Weights of a small transformer language model.
Size: 14 layers, width 224, 20.6M parameters.
Each number is 500 + 50 x the weight over the matrix's rms, rounded and kept within 0 to 999. Layers, rows and columns count from 0. Numbers have three digits each.

# layer 7 attention output (transposed), 256x224, rms 0.36, rows 174-191, columns 112-167
548576444421554565570468570576529460463447430398462530544375554458534490491414521526529451450521528472407445560524498482516544567437492427578564538465439554539521597509
505558522557433543501448408530534531475418563531455405395575516634590521490494482530539430477510536417499468469601438440528486428542501500450469417343580566422527452556
511567390423497519425448513539466488400410563598376447570491502502514376440489416475617554576419452573467550490528475461556549512438519520554494510481570532475499550479
555488512446509478483592459440468481429404583418542582521505545599419472446472474478485548492495501456518449530484523474530579535521506493438493425453521579420447499570
566490501472481420578419445409500497444499520503665426508473450569518428516565421547478494413472380424483477496497525466539491548538514574549525500447518414452503414499
501500551411498522380592418451530493463478559401517532452405591480559500545521457503435468397440489424484527575442569432528435483507534588510557517392564527527431598544
453437559421505515547510535453609517445415506575525394519443502454464499572462427577541446578524566401429494541515463577526451556486418581507537409525441524459508477410
458406560534503459535483468507538477612474512465363581428486499541592550640519489497470440522502481436487497528514485477532382515485542529470553464566471513510447533487
473496424541516515549461483486502450526626495474478520517481522548570555574530369515455412482550574569507400478552557459526524387531459485491531546451530638465469489556
441461526531410492579478524506493421411500451417442499573615495427514514434502457439478491491443498538588622434535523555512460471508562502537465429572399387500496411472
490473528471472486527568589489514566564464504513532523546519529466567507468389526432512517501452436550484529458593416446432439520505498559643489554462526481580536569409
471565500508460598624531401477425499545432464567374548495491436427506530505510465497581424529536379601450519468501524549507487514511475396525494462554520495456487465532
412515540489476517502484486425538472461593469615574494480560456556402435537591465472531485395569436469614544525396534478575409624540534465461525636502561414524459427430
446474445486478481499475573551511552444462442450465442581488563477450522549536466635544462467443500355452464506498492451459481462515426497558468461537370461512515607566
523521432494495393456458420449486424551436543465443516415510562504494461492465487508541466501498485414457520558487489543466472507480460597546408477557439563415498536515
411521511458417458481495460489421551508600574522419548516560510436443466524536491359435540547646510524463578525554492531466461482449520553483520537477499520462584558488
579516482509419543471494496478430543506556377515507590465469394551518505441471475574482453561427480470548533477521485393583543560554462484472569513495591503552480502570
482458503452425448519435423609517495550443461451465543477619552428433380532496443492538479478408487508587537400423570466417426535399463442467453495435451528580482582320
# layer 7 attention value, 256x224, rms 0.247, rows 175-191, columns 112-167
530454551550513461483558548473499547535454484532439517516516526484504485492515490533518507451551531484487465438533510446422437542477576494508416499508517414529488518534
432569493555388485508562450471607535571486500451475470539444529496484448495535484523554477416456491510508411530388463602510437459558476447544537462410554549450519560493
457498473556665481523418454544490434540565562540517413405559569441409440474412476524546449442454502437523451496574504487536442467403515395478520504595497525549540492442
501436515456424596456582511521386539561499458566490499523455587565534502327537496484556476530492528540596475531556483517446550489443484398478519534454566443600537617573
490452460465433480548543453432419487559513514507400455431497535472452475548490575521524404625558569525549518423403452434564503602670481513550534431488461402447518515454
535584567501498451637407435559546540500522410397513509570528477612520438460408522505447555465518453554471650479416486531377515556475666340494384482579530537518563491537
517559543411599477526533594377505478479511541527469563397596546541553463543520480526551527520445517438502597428485615572616498547517437573455511455447506525527568494534
572483535439444480452522473343607566528471454527576503586524555497522547490572428597443489549474541525569566414584376499450499570493414488483478538423571532482542557435
410451457558524472506506519507461560536412570558521513482542468493458528492532515550501491560570550534417479462564574441481519515488480629515602577470449554474442503508
531448481419576419549461418488498497561503447570574514488557465515589454507544474440511519511510595447447611430502480531409520495540527548514527471483609541462453500550
409419441493528536443405483528463541438464571399503425476570543528512590573573489490507554448443543558565500471486461572390498537438457522563442514501448513467445467462
503514497477502509402469514437506435511554487471471449556492612546524411449464486519502595474501474533523472518489511460419469374437484449432470439563544565521519551572
406525464507511541489460481591494493627505594544553522443538469479564537389461590499552433516435480407560515552546437469517526495523547429514477525446488511420447437543
490506521536466538458598516482435592425447494424414511536534461516505571447519487507441548500525546498467533441511457496448493529460544414497553520487423474469452493507
483471524410463434488531470515499550533516536591489536532463482460593564523546574479562479479436531504445486419470475501511534579504424419513445426492503417436524413514
470463509528523604449508520453494602511473641526489543490573483437477533396493512550495467443554478479511476554514533567406450458505414430569441433518493600462505494499
520585530589606558470630491415575380507487542509510554493488573434474347446540547486564444525443455350496506571522624457595514505384447426525556540498443452428522490479
# layer 7 attention query, 256x224, rms 0.185, rows 192-231, columns 112-167
513476519442478490465477520495494521462512464546477474499525503445476531469507489458479530484507497501537535438494456534507529457533458476511469476534525455478481455549
517496431503474514533531571498512515462518481485468506513474509444512524532541480472526484571488496557510533537562508466482548481535495518524540481486479554517522534462
475525485438448468473510484510533540519503454461488527492497531499509477449558509473469481537462505499438574510541477497487494485501510607513511509457492548576520524505
419532487509502511520482475560475455471469463551536474464534515509430405519528494487467451507538443494508407463510558516506448535477536495495451423513504454464515472508
458486447491480457441489519516543464456475511492518557452469475459537511464572506532512472545491542538418533517554462547467521470578550520593562531508469454531465485463
514507540483499506540492450473509517452506457516505525466500494472527502522534418520474503475474509468489512528509531583424478498499503571589547490524520513523511541470
519492506479405453503503581531542470520517558464475500473536471548497553448403466468507509557524526521434502490528469527422589538574550510508540520511521563573453518524
527528494557507501556509549523512590454491519520472487530451422560514522469485534551421537550531521441458523501541536549522509425496491468624511479459479572542475585468
511474472609431487500494545527553523508514468464504509512511462385510537559464566440448439493490568455529551506511504512409498499466494533412541435550503503550570470544
449516523496459556523516472530553494598431554522491516526520543542477498470460447393608529476515464516481420518450613424492523466419505428521470493521554532565463463499
515533541376516473569515464428514512509548494479498552442485584497515404486521477530595580456492500609520498555550416486490458552560494542476473511397511477511480517472
446508551529498499527510534494583513532516531523508494537493481442446486524466563500419459468548475488534510439539469463477439467496506595534460463550522494448565503580
476486486433503514466491457459519547597464542486465484521529463470477467484494493484547531538507570535497495548511461534381588546506522490555533516483467594498461488472
545507499430557432551535531537473510540506508539545473450570501450533466547518461477506530452560541459577489577513425570461544481484577481479516536496511464515465502468
438618501486486565499515548552527478477556499569471546480569503490448519484547414499463515471476490495448478504434551532502503492549548489445485389485496542486473501520
468519383527444522528499538533505389499440474476536509459463496509487488554495523484486431571432452471491466430531497556486513486586527471501414555678494537529600543517
489529636530434436542493505536537527500489481505500560532495475467520517498524516513459539518463578497459554471426494464436542532549537484456537466566464497595507500458
524449551440467461596516582492498477498575520518495513507491517385519520457536441481491515538553483515512498485435585451506530556483565458507514532576602496442437481618
590513472509515538415427402521536511566452472478463608455496479470436391445488516553412558490571503589435463494410465568353459546560590470476548508568529494532425537495
468448457412619460511502534492427475558610533454469359436560480455514576472402563566489594534472556395460488529670466538499530494426495479550488553476438424515508464505
463515443509423451521514485436554637434497503536437534443512419498526545449561497502522539475509591570542524453441473509496551383464537410443462500456453466549426482604
475428590612491562458404490408471543510392495505438482587568476468504433537508548418530544480452479479453425615535422480428473529553660596545471494455520418511470526483
381482580489520584562536448474489584493506467569504540549436489495578431564394470433476496464616541437525511571592519487556557508518593478561527555547558493483533498480
406431430617473498479530597523472547449538504445331495498555496496412528446504471622524481544490519479459536459466372443469500442552447472586563524576434486506441595511
465434508483513427495551458508406568523525486363543446446575505425518522465586573554434589476556518527501454564448552404465533486531416499400520570510456449364425438406
479550461542572445527431506499415477583530583550468484588522497492515515454534489539383367543505494544466477558486479442484472434496488597523492534436585445415566546546
472469480556490520549518563447443555460589525475457536488522547468433557468550503461430619455571519433527466413386520482438501463390552558530460637503572394483521437506
548425555435459450479507440517536562407394502555571516608428431564497458461472480481500504552588497454435529509579495457538536453456586348479457566473534430443537607602
451552454447503492482495574559573411454506563591485611436522531475526469441546522479471542479611482492506430404422482526519583500488531505534469488395461462593454470523
630483463419550499513479524535518408534528641501535370463533474423541555466432501469456565565471530492433458493544547525397510518497579489512510573389518558511468447543
422483402504488383522513390479586480474428438472547486525499530490498516447541504543478495521486522553400576523605541423538575590536449632517572501500501500538464575485
469530545536578326609489590438488541420488539497611460552562542450469549503453504531555519529411449569495517472648368481502410523493458465562403509537476487444559515386
474531521503497479503528498476421499507498524466563461471506531471509489524439515514495468520491505522511516489453513526511471524502499512429454536501508479528536468499
501450577530529472489518512515519478483489501544507512538464508579556517512431487483498479531491545452566493525479512461492482489516545502499515488501539458527499462492
530443525473500490529505458519448522459507459502518524498476467509526572476522450533526500495515522482492500508526521574492517474534530522546531547516506519510472527505
507510427450472522486486526503523538523532561481504468504502530536465499502499497536502434516505480489496517501605512518501487543537507495463496478505498566513558529472
475520626487495489475523482475499433497504515545520554499479521461512535560467518510518442455518495486547438496505539484521435543496526488539517507531518429454512473472
477484597540563543416486433453441536470524490538538465532470486560526441539478511469496500430525448444546365499382638472646442480455484411491399485482489434439453460532
536475463521439472456497496464548515534485414476435542487511558469497616440525495432538515516517523520456559516504554491465542474486546480548564503568484524473547542501
463585471540492480487475466578471481436497485561441526495500511528522509536529526484442427508522464476477444467449531474586406456442513506493450474532490440435472456466
# layer 7 attention key, 256x224, rms 0.189, rows 192-230, columns 112-167
517490526591470564531500533540520550556480571452560494474521462543461558607477539523559465590477501462490435531518468449461451451461563528500542460499529501488525521435
450470529432516458503473465458517497522439513494493491550515482520462512457493482522441544430503522461496468497477463564476505481497513498480502518480468534513485469489
474510500508486471559488474513535505449474547527527447477516514540458482536518513475509557416458496474590516438467497508475422517524499486456523502520504512497482572466
512509526524542505481545509544460490479607469521467461550500554447572523452447518517538498502510497525512465537489516479529499489499482470480500537520518427491542516524
490515462484512536501472476534463514596461477462540504483512511535504462467435469426483537526468442507521536445430455515547545522509524545460485495438465511514430510517
517507439483469493505497548558545488526553478496423520564497551476487516458513557492609490562515547513481427534515459503516486520477549501501490539522466493537498496474
455566392495565513520410442558501532504481512456502482403449570532488501505409563516493437489514549501512553461507447483514473439451486505452483562414442574480499548491
468490516473483495408427483510597551579490467463579459495525511530584542499464491490554466471439434524503511460436438456526518515483511481466463514491571540492488442517
583491537496474517483513512457485461531540482526525555523555451527540504491495532500488511455525505549512542577507536511482555535544478525514546434518555476480523442541
448550500544544513503489505454533418525489486526500511484502556529472467527508482523510496496535501481559523484526504494574491518461507499489492462520434516525521453520
489547426504491525546359503560481540496489530527514467436518462604497458526467541518500454452553514429508521467523518488570472533417416506497469514459476507482503507441
515441516501496556521529493477391481489446471494511522476491462448561558465548474494546494553525470505506511510495511551409576518551553485511489488484568516529501477549
516498496496532430505452494541532490491450563517502517503495556525513479571391545461510516492553533550485395568532458474564507417449468445550514474421436518448468536465
497528483461538527529468538559561465504450498518555618492533462488529495519419481478537506528547490567516544438550543457519558485457512437498486507529535489524475498465
492419617443440501535503551499557476443424561534501480401552478439484484534573464466378608460547529510556481448461502496574587474534458523477543453457510467549439478493
538538495503480472475601478458454475519470429409461518527404557547532564494461458537535519648521401495444505544431561535446460517534561522550477571495567482401534534488
528592475478656514460387466471415505441476492442512505524433449511520465472555452627447500552429431477464561549522524429498394549518481538484470427595475481519445516513
484445556483572496572531556505518498519514569386512457481489575512472568413479504590521492552482521487571541482506601419446489619435540571546532509490526495486466591521
524570517565579528467406494546492551512498579505427568566515401442432452476606567516484549501531542435506387496552548489494454518555540430504522475529432500568487457466
449443453435497526516447405434460525487581563471470439436501559496511552443486491538517575574507485454485527547413518492451477496496577434542470584411410499436472583504
461473449553510543488506512536530554411457565484508540437587468556585437527476566531523510435502596622562597461577453502449474427468527509506508530347476555602436481508
464520558600506492586436532481475471525428476535605434533480501562484500519503608529447537536466513469469437603526479546475466507471567615440478481464511535457445428438
514468555521499548537534524519447515505493440480479518571492508459429436542536530426437503512558584478473509531581590565456587523478543446560519579601615371602563494521
549487554488511456426503516489496578464517472507390489426429449541506382506415453541443522523478576509395537510429422456471523411590556356557482549544462487490432556480
564506515535628454559531482558493510461591496453562409411439515576478511561624570524499607505558458550439436613469561434563429422541549458408547553406453559415487435473
442545484460530448563456494499437448548455572401451500615482430534492503484477486492497382442496515523446600527566490500539548602485440590487495508467577439498560588577
380523466605407583576477496441410477420624511474588577408504440501459499475551508551537613422499432452520567574427398459434450358463596542532480545537466410449517351514
501395494445519380548565475507477434441399538520516503542492527557573581542412541460524468440574500434471446478531478482539569462513617435502521583438562477512541450500
477503464491563534550395486449530521446486504551530603520426506512566435515492506533429467515593501497472557532457539497560621551509490457517465481485495441570488563557
623515423444468556505509420438425523441480596556453618494432493434484516468412506443487493509603550476469542494560468490495536473520526476553490625415488460483503550605
452540531553544413392382413556648423480401526451537426634506546544465547490553486469499430518527447479465534565560497464575498666550545537436576449476527479544532641558
436570525549486426509492577490465405502510540419619461424448415534438527450515464492532485484407543529609552599412525429466404488487579644486433608507594545471586499436
505437511510513501536528529470557531570485475465493485518529492503469478505521542392494508517488482513491439508579463485464500483480546539557507524519512529532530493500
521497438452510502535512469482479506532497517518478510478491491439488497467511472486548544475521526535387491488503509536502527493537445436503517596493471516465459492536
484534436501455417484422509483565550519474557434409493520459521477555432464518474444441496558498529498505523521428431475514504478558488538508473500469426438470447524483
480476484513470472546447473506593494431454469543434490517466514448491456488510480507489497463517436485520476520451498539492492499539460470501466521454520499516504500498
556527472590550481472528512466533535466562512451461548530475557497500428494510497479488437605509567502499454466455541549475496476534531431511468449482465484530457509481
515426550538516477526622534501513471450533500504501541547501561457526534551524439544504459528506470590503531529526559581458537566498529466527500449508552491530545455501
519532545526540484530470546529480537509508567471540540427525468471439536483502469464579490520518561520491418448546496491497491435566539527487529567496449498513465541459